{
  "vocab_size": 11226,
  "activation": "tanh_gelu",
  "norm": "layernorm",
  "attn_scale": 0.125,
  "tie_embeddings": true,
  "init": "normal",
  "lr_mult_qkv": 0.4,
  "grad_clip": 0.5,
  "seq_len": 1024,
  "steps": 3349,
  "dataset": "wikipedia_en"
}
Each number is 128 + 32 x the weight over its row's rms, rounded and kept within 0 to 255. Layers, rows and columns count from 0. Numbers have three digits each. The size before them is the row's rms in percent of the matrix's.

# up: layer 2 MLP up, 2048x512, rms 0.041, rows 1550-1649, columns 256-319
# down: layer 2 MLP down (transposed), 2048x512, rms 0.041, rows 1550-1649, columns 256-319
up1550 083:144136197052104202131099137076137169124143192174123150133079090062181154098169109076102163095148182154062122103181145052131147163111079105078146087167138126053152158116103158105105139095179136
down1550 099:151091098155109135108149093131144137191146176116125125166079096134135080126100116185152074102142136102150135117043078121121144117127056139115062145080102102155138099158133120133140132183151171
up1551 108:080123104145121139048077110152150094148125121128159078152097096103103114122116135106137056169102120124133151162077135140135080158097150117191130117100120105147169125141185137137119130162100120
down1551 100:132069089149184152146143144137137101068084125200129206109149123152062111125166143070027157155148098141107096111131130110146152124114145125127121112108076169081107160210109161110134177099147100
up1552 094:118125183156133135210104072128145169086074072062125112122173137193151073089128154094162081172111102149164145114111111084142110140103118111127137197127170138170105133162098086096138177136180130
down1552 099:075113136088169149111132106126139163112129137147095123095097102105159134083125131126137157125141122150184133166076138177108144145132116097076106139110126111158141180179146142103109145099117135
up1553 094:149153130021097098116129178134043118156164134118164134071179163216130132105102178147083101210062117184143094139164166128139145134144171163083123170118172142138137161116113142134109093191132121
down1553 093:091101127206124152131135179179151170025210163139089092145155109168147160148121107108029129079207119162142130124097081151106109195093129039110084080117184071135118151109054155131104112089127100
up1554 097:112130135133153129123070186125124141140150119108126148117098200153158109104130171131182070103124142139133157072091131158076139092128139103147089111141142105121166194125148111110071166174128158
down1554 091:053114133133131164180144090095110172108075122083070153176099102114161162139149042122128202081088103132175095177156094111158109117119102164075156131140131135082090090107034144106167136108153092
up1555 087:120170165151160210166131177087112134133144198113104128137147172159160108108146157080135081171136093099167115085102109093131066154161111138126115084122132112125137080128111085101163138153137197
down1555 097:185127152093089096081092171161129110133098072090122122163145198124136125115176119175151115157143163116105071107161061155135141148066119144169156132130125178150134137133117189179130091109137126
up1556 103:134133160197121172123128104125152144118161140105142110131163145123121069096106137140071108114126125122150196134123150097121142093148084163165137125136142068165141151074125125178142112187100115
down1556 100:159103108134124100157150058144110113091118072096140107131086059069123150114112142162128169165170131113115133161114101098084134132147112086144103026118168105075134177190179121142172170064152110
up1557 102:148078183136155131160159219085153163169147139126117081155154196160150153131097100159174122149140172120147155122092080150078088144052134143109214115142145095149116157121127116149104152103094187
down1557 096:096114130117119151128147123099158130108147156150086104087100120125127122116128108188115134136140107129105123136161067120151120129133160088074135140080106181094084136081123062140135119137125143
up1558 097:114139099110087205099107123076145087167160104071132122059109100129121140167143160160121195141124134196132103104131176096107178131111128167115073067140127141098159191139069089147136117179131111
down1558 095:150120207156137148148144136150165157097132113109142129134099098089141192115090170127150108181154118124101131129125100101160123090214141115115131159151118176086161127098136167122097093150174152
up1559 092:112151115083176118133100194112157131106141104084166089187118175150093087054125166131050109153171136132142138154090075130114056106093174124129109128163130101090117122120096111117117132113139158
down1559 095:137160153157149122173158176169173121155153103137135148121125181132172136145099120127151120110137131137099125106131178110157132100118127148133076143084105163086135132108155118095125165104092122
up1560 117:146121073134123134141131077128148187189138095138116088129096128120137123178119157129158187094132087130087118155164122115150148134100120125096134203086104112067092122107142109140088120128125119
down1560 105:144148203152111104148120132067134045142097128090114120126113149124119177087166147151197097087080143136114099130129137153108119104071132100119175133187151132082085151111163112176105137155105144
up1561 114:096123162145126167113125108138141100067138109163151107101101107065098139133135170131143081138119083092132111172065053105141194090092112161117234104131168155065120109152141201098160109107158154
down1561 117:079088151084137146142169135147144132106146120199118144148140150138118121144151130151076126150148093137137119194098177102099137136069136168159108115145162075128147132174025092098104136089113138
up1562 100:145181141128165104095155166096156128118138096165134103109166222129137180090108103111134113104167139139082154126146124153060139172098158158069091093117109111133164097181120128137134058090123214
down1562 102:118139117154124143131119104142108129179178138103092124085104143170207123141126117137091114152160143168155155108092103074179133132107087139097136178190132150118139089099119109205090145222156157
up1563 097:135167130083156207148109147124100129143120133153171196113097114139159132171149031074155135132093125089173096107171125087141100159174125102107141127209125085100082163122149118126107129200079062
down1563 084:153095138166104079149082088083163107110100096101119112123142133168143150037064170091107125164087108136137133158185116186123128126078155148121163141118114130185114099188076145084111090156102147
up1564 101:136145140091088107174180126108150119162165131131086163117181108142138091058119133202100166101135112137131094126134068137076140165100115112170163156136143090073088168147114135171149151157109091
down1564 102:204124087093127144117085117148102140117145088125129106104145131089126132146173143142161149149138104192108161152128164095108122153165128125137122183084133205090092097182126101110062142180131136
up1565 101:132124086111131173132089105123104171127162085115128152165175149126132120142122158142170159202120171094131164136152083105086161135135147146138139125145137117165163145150136152117136136181153112
down1565 094:123101149099127108183183156094179154146110114090072105155088083121121087131088129103156124098128122176086096109107153136203071079117128120134137153134182161076128111119220169166110199081096144
up1566 115:116101181185101092083128012096142146126164161111082138161172080120111051060131112151068135138115133174147113155121167146126147141124174138125162130129129102107096121107129131174118201097100120
down1566 103:129216158173149122140131095102083132166095106126230153151084093084155150189144130100187133127122119107165097130107120055113087094218124106117072095153117123102201114065126140150125124119113143
up1567 147:135121114134162083097110174149192119176086094087152145153142187172108157162073122124099125187119113086090149088082187163114087143142090110168097160144120095147150116142157157111087084129099148
down1567 138:166111107155179074101097132116150104087099140142130084103102129126159108114089173120147111111099103112097169172113178157203112166128145131099118130148190086123092147119181070152084134105096073
up1568 099:096148173050161207108145105145150104189148092127138119156086164061151101108059196157153129168099109176160129089136121115109182095123128173143105128098172084085098092124136162100077157151113094
down1568 103:143153154140116174117107101097156067168155193145078181099138160091163081076126165140092134138141139131179096085124161124190051124108135175163118142191150153170156118096078118100177103086117083
up1569 098:124125154171101109156184148071167107078188125076122119131179116097110159143098182103113175152132114140077118099139136125149099143119130104152158115099056190134169146064099122171101108059100068
down1569 098:080111092104159186103062108167112028126117158149091107181095133096087059121097122089113101142146168127151105106126117103128085144102101138113141121158118131112155107084123146165100140139196092
up1570 093:077120173184083088107102032143148063121113127134159141126123139083157092129100076176119153118127158150174143091146103150215094158087134185146091136133110071174148142106123066059099122128122141
down1570 102:150140076172111173119075125124097142091099185099123140119141164150116124106162103120086164131086181107126116085120157197167130127061100137119112102107132113128131108129110073089169119144171085
up1571 096:037143138116119118123123141080130102118139119128138166131135152140115124159142113158128146182140166228159049135153152155088156081129105101118088119128164194147103150150106090157119197124131105
down1571 103:162100147090052122123119079164121121161156168107130134118117126090116123163098157119151078128131140097090126116100099171179144119095160158145183131177098122172052163055130140130126155161092167
up1572 107:109063094136191153087117150103194123127110119076117136139104118174091163119173146156109127111097185160133154192158139178177107086139052080139079144190108118144127159164182120080057073126113165
down1572 104:052196141146113097096138112025150127125147137102141061127145146146072139142129110088122123113185080149159180120128142093061157111153143157114112145188089106109137086126096140147203123085099121
up1573 094:102159135113160118094133187075145161136189112081124104164090170064120088077069134054096113181107108186092169118080183096110153100185200122147151073119107175160120132125116148097169129150096084
down1573 095:127147189093085097155116098074126081156170156113103074151120144113144068162134111116126165055113166138094113108100094127083120165162149085099104129100119162082100153093144162139096079100118125
up1574 110:154135086130124142121163185107149148175183105180124106092092144129126161095089125139158093074119148140110052107153149074166115097097100158126175122095152130157141104112073180120117087117108143
down1574 100:122147070115153170149119141130098144136095112183175156129142150205088043099153103115059124131103191136165103106140130121131126120156120102129126110157107120100086075079135115107122165144100089
up1575 100:144131125095127197112122144076096141138103077083165130135145148121125169137095128042135121187163141156112152136122109168143159125159107082109093110140135135092158081180165142152115196122060174
down1575 095:124133140166152121091100095150178116145140119170112160127116143087105131094145168143121133132140154126061132147100147062133168092126129166133180126129134143116114156034164174146148068127168127
up1576 099:119195111153165159084128101093206166159086108106128091171128125137140092112190140163087155091081105139173140143125126124171091115162146136151180159125096096156133116112194151178107148049131148
down1576 104:064191109184176095151106181139070121133163177133096136151144123160144120057120108119135126113099129142078132091141094118141149143088094125105177095112094124091124132134172057109162114101153117
up1577 108:163087201094155086165147125153145188104178152117199172139142158133193150168161124169176130107078145163131115168131142126081112105153091161118135172195037139141173151091128099100131125116089143
down1577 101:117115157162135147123113154107095199099131132136112125123094140120157168126154086084220121044100142186155052116191145117112099142148126095110210115140139164113123126113120148146095155046090137
up1578 101:093102158176161182137095095093126157139147160132101175138169140143168125153109148125096163119086108159136097115164147064126196147102086138114136152149094087170130166141150135108127094158166144
down1578 107:081110097122083135111175110134152118176108135085143027120144146130123137140128100146148113048130123142130167117159136094169047122142144154172207178172088187111145084132142126120171124081131149
up1579 093:144155068156145043158120098114152114075195145119152170097161090149117190141139090066141161150184139100171131143066183111121171144155117130155149096186122097129155158143097142172122080077092143
down1579 100:149070135177136186039144132110128098109111125097191098173109149081146125152121117046120125150080145099105114091136180097062113138099090093130130093147153128148165103139130121104120204144178155
up1580 100:128097141074058170115119161109071149156167130098122093067095099113142190102062133096123125142152130113099133121143106167150166148099138117121148128079134138123074126072140160133072169103059117
down1580 089:126172102168122115148139076101153129100122072132151155164129159151116088075179103112119122104083155186165136138093157090140156123136084181149117125172080112147139070155064099132135140168204138
up1581 102:144096130113077118187147154077158135123053104099166078115117128115119141092135059163122114151108132142100102145128061173126136134120136084171115120135159160146057096121163111155091144135128157
down1581 101:121183139140155144106122113099086100150123118133197116078151122065131179113128137154176075103187152057176172117115132165109141164156139132113149093186150111137168131126111099068120043109184099
up1582 094:101134062136098081081117154181142151102155099122156080121166167134146133142121120090105138163058104125122116106131129111132121165110083130188145162146071071145149113134129148123148141124131169
down1582 096:130150162102131162162077124135148071090085110180153146107086087180122140147143128151151109088156107127162152118122135111117133129111125120111159117075126143104091081105150092140174146109131160
up1583 098:091097127027139093122160172114091174146143126126045112132115092106119133155162133133123109124076157085094149129118089180142117082119099128113120133105141162171133096135158134105077112174107108
down1583 102:081133105128069145183116117149115169136189179166139109124133120126076117152101102120107135158164118129157127172107148124177107152108144152093081107113109151119077083135110116188107130171063108
up1584 094:159112154175135159169108103158143118136157114118168080133110206146164079121117092086097115143053137154140115126184150153192125148088139170169154139117085100118119147097141075114101149143178131
down1584 101:103129129120183118145137126205114061130127176132113127103126080150120081139134101169083108134099140096130138147145087145136154078093151126131168116122118167100150120059205114091145078159107123
up1585 091:128135104098125130153099060151116100127156124129088149155174094135150104169078126113096141165123100175130143182146187133087150204116152098046103107108156129181131144086079182053121126210083064
down1585 098:137097120149169143146158073135168103118137161133050107179102085181149171094110138198148156188140138094108135092149100139102154165144092146113145117133059115148155149124166065143115128157138156
up1586 098:138133107129140118127106123120135097110139091073101134114108100168164094124090114109119121161133124088130089081093143173106180108145108119169158109093142162121142202144132159096160089147119153
down1586 102:123091062104053093095156160151125099143063163110118068116140140178122148136051071151160194127083120101127136114161150070125155153100179102063080119126114134145103091138144148164111142152075098
up1587 091:170132152095126177148129183142094154186105138155176098131141104199099141072084172110152134159126155156116068121186118159119151152099122126227127164151149156144073098169103137147113138079109118
down1587 095:113163126185123159110180157083092135096103090155130196183116158101100127150155124120090074095106120095160164123107153127155092156116169133087166089121152163090152089119081089152148060095150131
up1588 096:100113112077131129146163069054144121147108124135142083193095136139154131075128112117120179139124160135152167114109162126110086111140142105144141049186127136101136038142142132112118164159119136
down1588 098:197167129144123171061143092148166119130156094125138171101135141096110175109091117116161165116136104105125147136131157133168081090101119118163094167112154156197084188149094109094145112100183166
up1589 095:173154184128126087127099129087116077127124147126125176131130085085143128121120093105075067172132094076082125186177128150132148130100148132098188131104111182137140179098101122109146068086116176
down1589 101:155124155149126098138106097113091120167135039178151155187119142136205125162179122152082151125145144100105187106137142107186189151085124159072120147093101081071106154076096104109049120107059105
up1590 089:133108159161121167138104123191158148122119114161098168099143135147171175088109129145125103113120130157135115117116138123114101073156161096125071131174109047143192093097120106136101131104057104
down1590 090:170189103123122113098145131112130134075147126128099101092125126118079084132124145079109103154060124086115135155145082175060102168126189130143163140132170181106095124109089176138108162089150248
up1591 097:181173162137142100144116135128185094154066113133010110144189153100179098121088047041112043089151147079090104137100202118122156118090131086124255085114164120076115169131120105149121040155120131
down1591 099:100121125130122147118196115178100182123166169152151175135105121231091137086154175163166147154120122120162155137198116135102105146143095129114158139136167107133116129090164169164181148110100141
up1592 101:171128105169095203156143164072108191167118076107065160076114056109143160126108129156118130146142115148156144096138155118102157149154124107126107158098081123137161153077064126107093160137145090
down1592 099:142162083071115136172136084172086086164105103183165095150157167098108118154131183083102065061069127107123198118131118119132192051110119136089160107147127129134133134127179127086199144115124091
up1593 116:135137124159076177114137169128150105125112132115086120128152113092117151130136117088098128103145143128052101103114100141122191109088187161098176145076100160111133160073187120117101215207112156
down1593 097:155083099093121166109123108131116091109094127125142109138078161091126128146076121101159131143117140118162119163112149133055062060108107160119187149128164053159160111123113138108150084144121099
up1594 096:112100123162104118112153146118139135124103150186118077167116151112097108169089133113128102140128182125130183217109143090123153096097095137106106173184124126132075149091144165095149138120164116
down1594 103:154138115138130167104117141145118129155125121151084139136145111119074114181140095097136121112176146177134140076184146140104148157120129096144154145185091138184144095091124134150096072066091160
up1595 097:177113086164119107172136116137089133069143090117107171130069108160104115095172042151124166111060107115171183105139104111097200174144118063111143086167133174098072130126134158048125206108082094
down1595 097:105131165171158125125071130111094127114117130169121136085104088139134186123180139117197099143139145141102112137184156115074094107140137167057109164128153100139120120133114102119154120144107142
up1596 094:139157129105169106107096123163093100088142100138120163179137150112108130181183115085105164139122129077097178134100088127107168139157111157121146115094156123179132150109176133103117165083167133
down1596 092:145181126147118088158156161106118145183119101132128124096074052157096147102167130111064123117096125098161119096167126122155086120138130127124079139177122125129138131160130107130090134136090129
up1597 085:136146155125132120174149111094123102121048185116119146134124097114150102154033168100136134185098144076070154186115063069149084068156104129155155144156084126159093137152137140075126102049182141
down1597 092:133185130159144139082132126081160156098163073164087165126103109157144164140177144126089168143164119147144152119127169111137106172088149132083146081105118115120170107107117129143107130101122147
up1598 101:117143143122153160144066136164106069111088118170132136108154108078131136137177131139155141205104184132149160125118205120166087104160167092124116146114122144113145143140109090133085133146157139
down1598 099:118105145148166109123121150138160119129105121093098093133135139107131117105152132161154143122084120139111154092085148078135145133069144086137141107156128102165116116121167097126122156178148138
up1599 097:098134071149124133095067091143066074127098136086162118097141117126145140056136145128180119131058149176156136161148106174115153121104145154088147143147168108157106165118135141121131135072150164
down1599 105:177105162082149111137182108200195172111129129132146134167121106151095144133139137150091158128101076116138135103110083148106105115121131115070065150097148082186192159127097080088125157114145121
up1600 099:185103163126172115122176126091131126122142105122156143101130149136118125159069147185125175097145154048167105124016124123114133131147133139094149109107175143147097156110124151093120117105128047
down1600 090:147138079138074118150145199078132075157105128113114145128137110127135135111108101112163114157144113077137185134144156163177135164135180100136130126085084131099103046100084056069095084151156129
up1601 093:083088171123171108106130127168122151136143101123089098103088114117118091092130069156132124137087064042093125158051157064099090170109161162158122203111098175152182128125165112173122131093158196
down1601 103:145182151137122082119113118137135142132162081123112124114110083093166180132072137152179174155177117141110168094142083148046115096166147138131128113168138109131126129172106089130143166084176147
up1602 163:167165092113187055099142124133149114059152108168098107116104071175180117146147138121104134167149100141122064175116084149171111102184129153064142096089099160101070104133114148149070137116116170
down1602 109:145168137046140115164172114151125175081117126103131138121098205205136148098068177101197135177109076120140125100148227128168124129172156164041205105177104127162106075154097174159156119113067138
up1603 091:104140123166128210137078163123116136064077169067126105153122170068102171151181064148076151163133115179138147138101172112137132110175054145147140143122091125133155126125119125207127156129154128
down1603 099:042130138150133098066125140163197097066149121130090161121121124171154192134105123148169146157199191145120088201113120127084161095111086145126088163178127127070120149111139133149125033097115111
up1604 094:135105118110047087148134134122159111129123183105074157132165200157192092094155169150188106154163127145163058153084103139145115120102133175158154140136126161185107161114133155143055182193077145
down1604 096:109153124108115206170077144135140101094136087106147153101169091138116136141140076096088145120141143103128152135157146125124121169145125143143092183069175105120147104120026151108134157145109171
up1605 109:148155143118100135131115075073048155177166135114180143145142104101114046151124166096106096117174170149139085119119108137081070123157114147147112125044101175112076104157060146070139148073178130
down1605 106:185132125083078077103175108168116161184124124038123105140172160129102147139131130116116088139135133136088088105158136063085103060097100087113111086106151117110160120089218156197169099109117196
up1606 104:123155164172129147228081101099096129081097073098172145097045115144169172149092149157106140108160204133120144152170089107118164117123167164115134170102109099133122128111148187197139150145119118
down1606 084:169144107052144003126112166093106137155185143159095122133215134113123114116194143113145142199154087173104147117123126133108149154124130112139138103164124127164085168161114085101130125159129093
up1607 097:192154097130092087158170153113126104159218122177119105156186130174089131104143151154169153105179122120108169094099147119138138042096158096083111202136131137079116119108174102143126179133101177
down1607 094:076084117112120094111104099135122174106088131076117161067129096126169109137092088132128123110091115146187137157115099121134114194123081141179055084144123152177121119178077145080109067036147136
up1608 103:139182147105094160099115111135184089098142141164159157134106135164154089110134120145141098141137122198043155126130131106081127135090094141075140113178155148107111203160127100157087119161155123
down1608 100:075116110051133109141183061202116130123124080109155094108111103145142085165069121108146138140146107118084133122208087085128153177153172127099154136163156107125125161129156126108135092073112092
up1609 088:083095077109155083122137087125131141122113139111097145150128138094142130116146151110129141139208153193059155153109120133091128157111072112112091208133113100155148143075156164152131135190072151
down1609 096:171139117192109169164093050142103142075044146113077106212153119096126222132174076118098050170127115124176192105103159145138129148089146156180139143140195151137120130138155147110131167128215146
up1610 097:108180183136073142128132139130125127153108105098096134132157094172189127181122146110144150117141087156131062111182123090080042120129098065098136145083141128179155102102135187084160089050156078
down1610 093:143147112119109105157150131083100150121112181169138101115081179110077114144093207169057100103162165098154120177084111136159147113059119147175145093148176067154152150136105125150044175149152128
up1611 094:163201132104075148106123153156072146030144163114143150143067105125067130094090122154087062149178132187057137142134151130115137177133202158091090125108053112162145170133119127195143162110145121
down1611 091:136141129160174116127141133101152124142098114194082205162188164164137120148204121096117138097137111152124161159165080150100140110124117112140169114125102111161077123138146141043088121130117145
up1612 094:185087114147162134052130091196087117106148110161154110150074168103108148105100164072169110116103104136162154136067144184190136165107106108143104171163134150083084127132059179089098128111119084
down1612 097:114140131125116167108099126144135043153148173122104069063105112117135156231160115130167082118107145154113147190152171047131145098156149091148097183116148117138145099076131183111166111082076120
up1613 100:101143126114094133066111093154121116124169116093140122126088085133102107117109107182076107116118112097104150123118103183187149072114136124094109090121068092080146174091089105073109116183148118
down1613 096:135185118156170145152130160079168113084067098092082152160116150154141071129143137112101132086206098126109127117113091087148147147189122081158113149106118140129131126121144166137143163135097139
up1614 095:093106162117125136026115132186129161151096083127126084145078095119138121083118105135110161159092151126125120094147115184142134115109138087077123143174158058182112150111118097175105138091138161
down1614 099:143127138134121134166170130132085067106181208104144141079099126094102124191120127107137162121126143161159078114116101098111128102223154129144139156158130175134186129141111103108168049134098130
up1615 101:176135100147131120091100116155131139142124089133114175146082141163125174128176095135151226154121150105152111115131118129146164116098151146146119068148143186118108125174133106114166135069163143
down1615 101:103127100099162113146175140064185128135135135120159068095128123096036114139066112124171064141116128129103114075144160081062100103129107155105077152092162094196154130079135145136115058081085151
up1616 120:157149068079156130122155088102075122168227095117099116151116149154148026103200101137131158122130111126082150125134133140088108110127119160082185111147140118136136172099121113124178089164136139
down1616 099:186160072071146147186082130176103139160153051177109112117070074123089103113133104150097118103187152159126105141142107121116146100158110166135147105128131136135104109117071097105108116107118126
up1617 106:149143139146101149125105142236085133144150114119079145147084100121099129094128123128209108167123145081125113130121120170172127119072139098108148111146130103096133160128140108164137117101137181
down1617 104:221160092135086136173180120116106155118171122115153144109091103125119133146084145136111097101078139087130154101088106105141144133190170087159103116160168163111099125147168158179160189103216125
up1618 102:099180169113151111081116151166131146085196113150063142088107111142164188082127139149085128098149131104175140112173075114177140095121126069117140149152123117170125195111116108157139146155146115
down1618 091:087128116107096090146103137114128091112103059120172112130190119147134086129166204141135103095113163105081097166131147079116114145177149179096109111072100158087109044124112104161127068105108173
up1619 096:204097124078145149108168113128162086130181139108183116141113103075104111092119142109171118150152129126129143090118090121096129102160106124129132194126167105145128139129113163106183122126121102
down1619 099:109195103151132096077115100143136187111195132138128139126107159194127157171119012153100092114130165159208089123126088134096129130143150114124141056069098098128127070156136108174089075112092149
up1620 090:123176184081192146199133125153140182116134089108114141100158128080179167138155161124140123141136115149083146149094083089136213117129176120122129156144127181067140117140160076184133127132072130
down1620 097:124114117116135083131113161104103126102185131122162129109111150140044111161164067153109152110140158157106066167205140084139063071107172125103158166163165179087139122161165175110136122149117148
up1621 089:165109116183150130126079067111153134126142085168115110117134190059189094151058146074134094135138165075111065066072141177101138152115125092109111132138134061152125141128159132115127155139138145
down1621 098:121166128109126077087095120139140080104143146149070163078071099130100143098114115143109153166099116096129120104139215118189132139094109133106176146169140085127111189109139147170157096166168077
up1622 095:073108102154156143096088133098084122138124179109057145154170095167140141106141131105183169108122084113156187213064186113115115132081152054103154127147147120115124098138124100091103141124088202
down1622 098:095106101147124059123222108077139144073119173116200164094102182154103051119057099203179162149103091156113161163147168120128177135144147110133113129136162139162147116129134156079149107128098116
up1623 099:193146104093178080063142169106114085160134086172166170167135074169116081081101128172140148192194110106213085189099112147177169068147164136085077130158170147099066103157182143095098129189122111
down1623 103:107157245121115133166124168142134138084101132164082108094157213171134164116089069090166160062092153161081092141150110134109140137066142125099162150132092091115139151140057132183162082168136154
up1624 093:100112109150177127120140095117161112119207109099139085135151128114109087149077114131141106107110121190086155095144104104126109142156173090168119152153040156195184114161105180103097119183145159
down1624 099:124120191050157145126107108137112151094130107132082143109135127161125152107183112067138158118123177146153100101149142133129136154096151093070133162159116100108106173158117089131121118040162131
up1625 094:108120137108084186123088123146092165110148119123103181127106151079097121149099132109192118112097136091128147100116090093143066142114079169117145151159117123113151165080165106182072149144136127
down1625 099:120121079165156131087164065168173118125145144081111112114097130160136142086136126166176174132122163088088159189130161168120111156173111136115138131111166094194134101122187121208098104088102139
up1626 101:142145172116135084157095150180055123143114103115164144123131112118186101145077115185149143119088105128188084124121108126119122115160155106092129106155157102089139113144120094152105142114124100
down1626 099:131116099118110133080109103160097150104161156095047095131135129116123140117089178090110159132125085124151159130165066167151149107150086152077137121140129077083111119077116127124148121151232131
up1627 100:110151059145094145130127092135155122168164086130117118160119181132117187118112197122092106110146084129122137119127159161085156154090118074148120045127133108197096130149109101147136085054118140
down1627 096:132143199185103085134103124160098113057163124127148158073100092092108130132157100170187163126106104119130118121171118106151119170108118155117138164098158178022143101108172128141177152094129148
up1628 094:088137207117072102173152132154081132144114163097019108038130172185133112113104160184190140121087129087050160068086154147129117084083132154097130117125161078069127074133066128136138109116102131
down1628 096:168139094126110151085158120107077079140087109116170144160184107168174125140138150183130147132155141158164134158076113142139140127154162176061120127087148100105103111050135118103118158139144105
up1629 094:151154124067120104081099050135098137130136126060180107110066152083121141079175071154067143076045113148120172153092101144158102105162077170158127140180080080176172107117181099123130118168106118
down1629 099:143152123100137130110101108126103107088137169110124137142151090139075148159079107112184160134110129133109158112156105126132091114115099095131144117102168110145107132107144152147161094088096108
up1630 090:166150140079075165087090128081128157195123070074158152195123135107140144148128135051171099122155122159153030110135194162111119113207132122103121137161165117189134079135160133098137080075163154
down1630 094:151086139121110133102152148149132114093174125201077140134115130151128056117103107142104104182121122146141198164101086131127173098096109152170142145084133167118103210131075147098111149152082125
up1631 102:136146161138138126135104118127156143169174125121143142106148114112154191173120133141074180126125191111134151148095131072136134115125122103140112170166130096151135116175169152162114098167156139
down1631 101:175173165162113045109124150078095136122104108170075151115102179120208113143127121102108095092100135121165152056094129118139101095140129099084127094138060145125128145077136136152152171153156185
up1632 111:172124117151149120121113163149164119087167167144107161109170181152148110170122117113149083204156118117103137126165117122063140136094103131177185112147129054177079202093129138128066127115156096
down1632 104:123158067133172141103133111104141067150161098203101105089110143110086106089129125154136114180067123136102140210120100195147122114152106143085175074186133180033099135175104096175148107136123187
up1633 095:117073145138187118149100111133074198121057140120105132142154173169110093131185139096144094114071106174107148119203101100122126132087098075124164159155142095111108106142104106164153154142105150
down1633 102:140081170059165140146071127170149118149172112072153156126123079168146111114154155124089140112108141109119170121166135142160185104129102099178065099143114115128146103110104177093134059168137127
up1634 110:090148108155158109100145118100158062142127084130156100099126174118161194063123118164144123137118108160092126079139131148137168145103158093115081093138124141120111190097144091164111148170145153
down1634 107:139130179186100154092147133123163101179133092171117150129144158150074171139129097095108134120138106120118198157110113073160132141107110085080123126077098080117123123189131061111182069065128073
up1635 095:050157123163157138172175086075140170183089115158114120116137131127108107179079117101149105162084099133075164084155080103091133164180134175098164122122163124079185176162107120087182131149149096
down1635 098:138083119124120182151112140225091125075119195093131121157152132126179110096185137188117111138118102153128110152132127167148126129091122110134165128146124127168151121153126081139126114052069171
up1636 097:134158152148069122107058155046175110118160131127174055128154133102102205069134132080085102189135115121133204109130195111147079010135137144120099114127164134148142061141100130080128110143104137
down1636 105:183127106206122129076093139162165121115111148052178161128148118106143112114131157160121145078165145108091104096087127160151151176074190168158098155131103122148129161118144158132142147190130140
up1637 092:102115127113123196069053137061101084142107088113154070109127146175178073100098145137098127145093149135159108080113123119116190185141114117146148196110129186166161073115126149110062104087108154
down1637 094:139107143058125097167103114192115160113050123101166151174224149115113065105099151064132133154091075136130080113114117080114123152098083154129067140089180105110092168202112138115197192095154099
up1638 094:140116164135153156162176129106115151060088059155147155101129138114128138162041122115121137167123146076142147073152146094123100119136113110070167195096139179146183091136135142062123098135148094
down1638 100:102112104161143117158153118166141074157131095162137125127188171139071087181123075147141093125149069160132124133150075157137100149175125096122129112078155126167158153151132178102116102150163112
up1639 101:182166160139208094131141106086141121127154123167154160103141098153195121056134141168133132158160140098134134143151212087145128129132149146108116190122116151068126102151151148076154088069154111
down1639 098:159084120101115154115100156087103118115102148143149160116133135102126136186126061132127118116096130094101126143104093159077132131110117125117094094171139152117106058076144104128156155135181144
up1640 093:151146121096127109127117138159112159124125164102115143150143123143149093085160070102099135105158109114145152105111144135110124062135133120120146115156111164077194134120099131130132190163097077
down1640 111:155131126075150159189106141154138182152128174091119174073107134100129088062102082136123102143174088104138149097146159116114148092094116082161223126147114110088148131056202202124110133144118105
up1641 098:095161107170074127106144053129119135141076128116112175095086113146050151141167134155184142142138114140125085121141128192130114124123137136049107131177101138067109131188172123071103170138154098
down1641 099:110103148134151177120108141141122186054156099129198089145134175134165119130134134179136164157155133095068124107086122111160087160166139178153141130102094141157135068098091146190142153140180160
up1642 097:170098171151103065133119148166187164151147114167130144157125111152142089073169125116140120143137102143069145144124130214105083100082119142167173144149101085109196153158136122115144167154151184
down1642 094:088116088140136156158203149136108068131094156112120131075166152154119083157090095151170110159107175122091111115139141122151122155158087079113140140151126104182101129121101163118129095110141085
up1643 094:101131139161082140162111121135107193141095103118108168122060113144103154111135119114050089165113120136151123181163156095148128109072116110143100131111082112125144068128143171117134183116166112
down1643 101:153079170120139139085203114137118159092108090136116123124139132119141141113143107151187093148149042167112208145089111160111118151085144152122120092122097142105162177149106126143120115120138193
up1644 099:160159129139093144129111079098087124096154075157114144141157129067132130106133070213100153110102129122139102102121152132181108157061123122122159091158154139104133147122129158109159152157124080
down1644 092:128140160077188112128144144152177169138132161093104126108130141142153148123068212115122137138104164145070181144141095097102166133202189173159104125145154126168163105143161049157120153105117122
up1645 105:095085131131129172178125134129109125164120098121122135184135126163151129165125122149109141046173109093113163106105125124136134080088099155134157148103122149167084153108126076044138084114128149
down1645 081:099060118147154095037180113167175153058150158148216138141140134086118090133122165135137105163102161128128075201160153134140183140109108140170066151140165104120178105100159149193136115104167132
up1646 105:111069126101104121134122084147119122096134112162098100116113111178148132133113106163129163162153095118119127058150107094142131099119100127121154140143111148136193121116121141108142159163139113
down1646 106:097121136162186149139079111163108150189098102113122155107118122117111118126174122155082122033120103169171153149078133071080118090170085040121115121149110149111084082135119121128109133162151104
up1647 100:094121098127126115069108146087136146149120112155114128090145138125126128129045137168166191115085113098084143114076143085170096121090074131140093185097155132185158141106169130108124108174094100
down1647 087:150100085129123156085190100078182137138150145071151132121162093131152113134117135092068096181128109155124102113140101117157115103130164109125101159138115099070150110157153165187137138074175164
up1648 101:101129083105108177195099121106063092210023091131125108108105105095161149118139205122145154096115115110149137119113049145167157109171173115114147154092174158115132122116107113093148120141120130
down1648 090:186110091131115100084163117136129093122141164142085109232131097183101143165075148099189150165172078078145125170159161160064108095097112158109123121134133115140143161164140169098128136121114165
up1649 091:135084090131164139114135140090124115094113084121129130111161137056105088067179122146081142152155163096165112045075115125138111112127075112103090152046162105075111137088111140158174162095143144
down1649 100:115131141143149068114129168115110143161092117132167133065167058118111173140062093095158156103107130110118144108075173155117110124148151111141099181195093081128157135140098131140131109096106095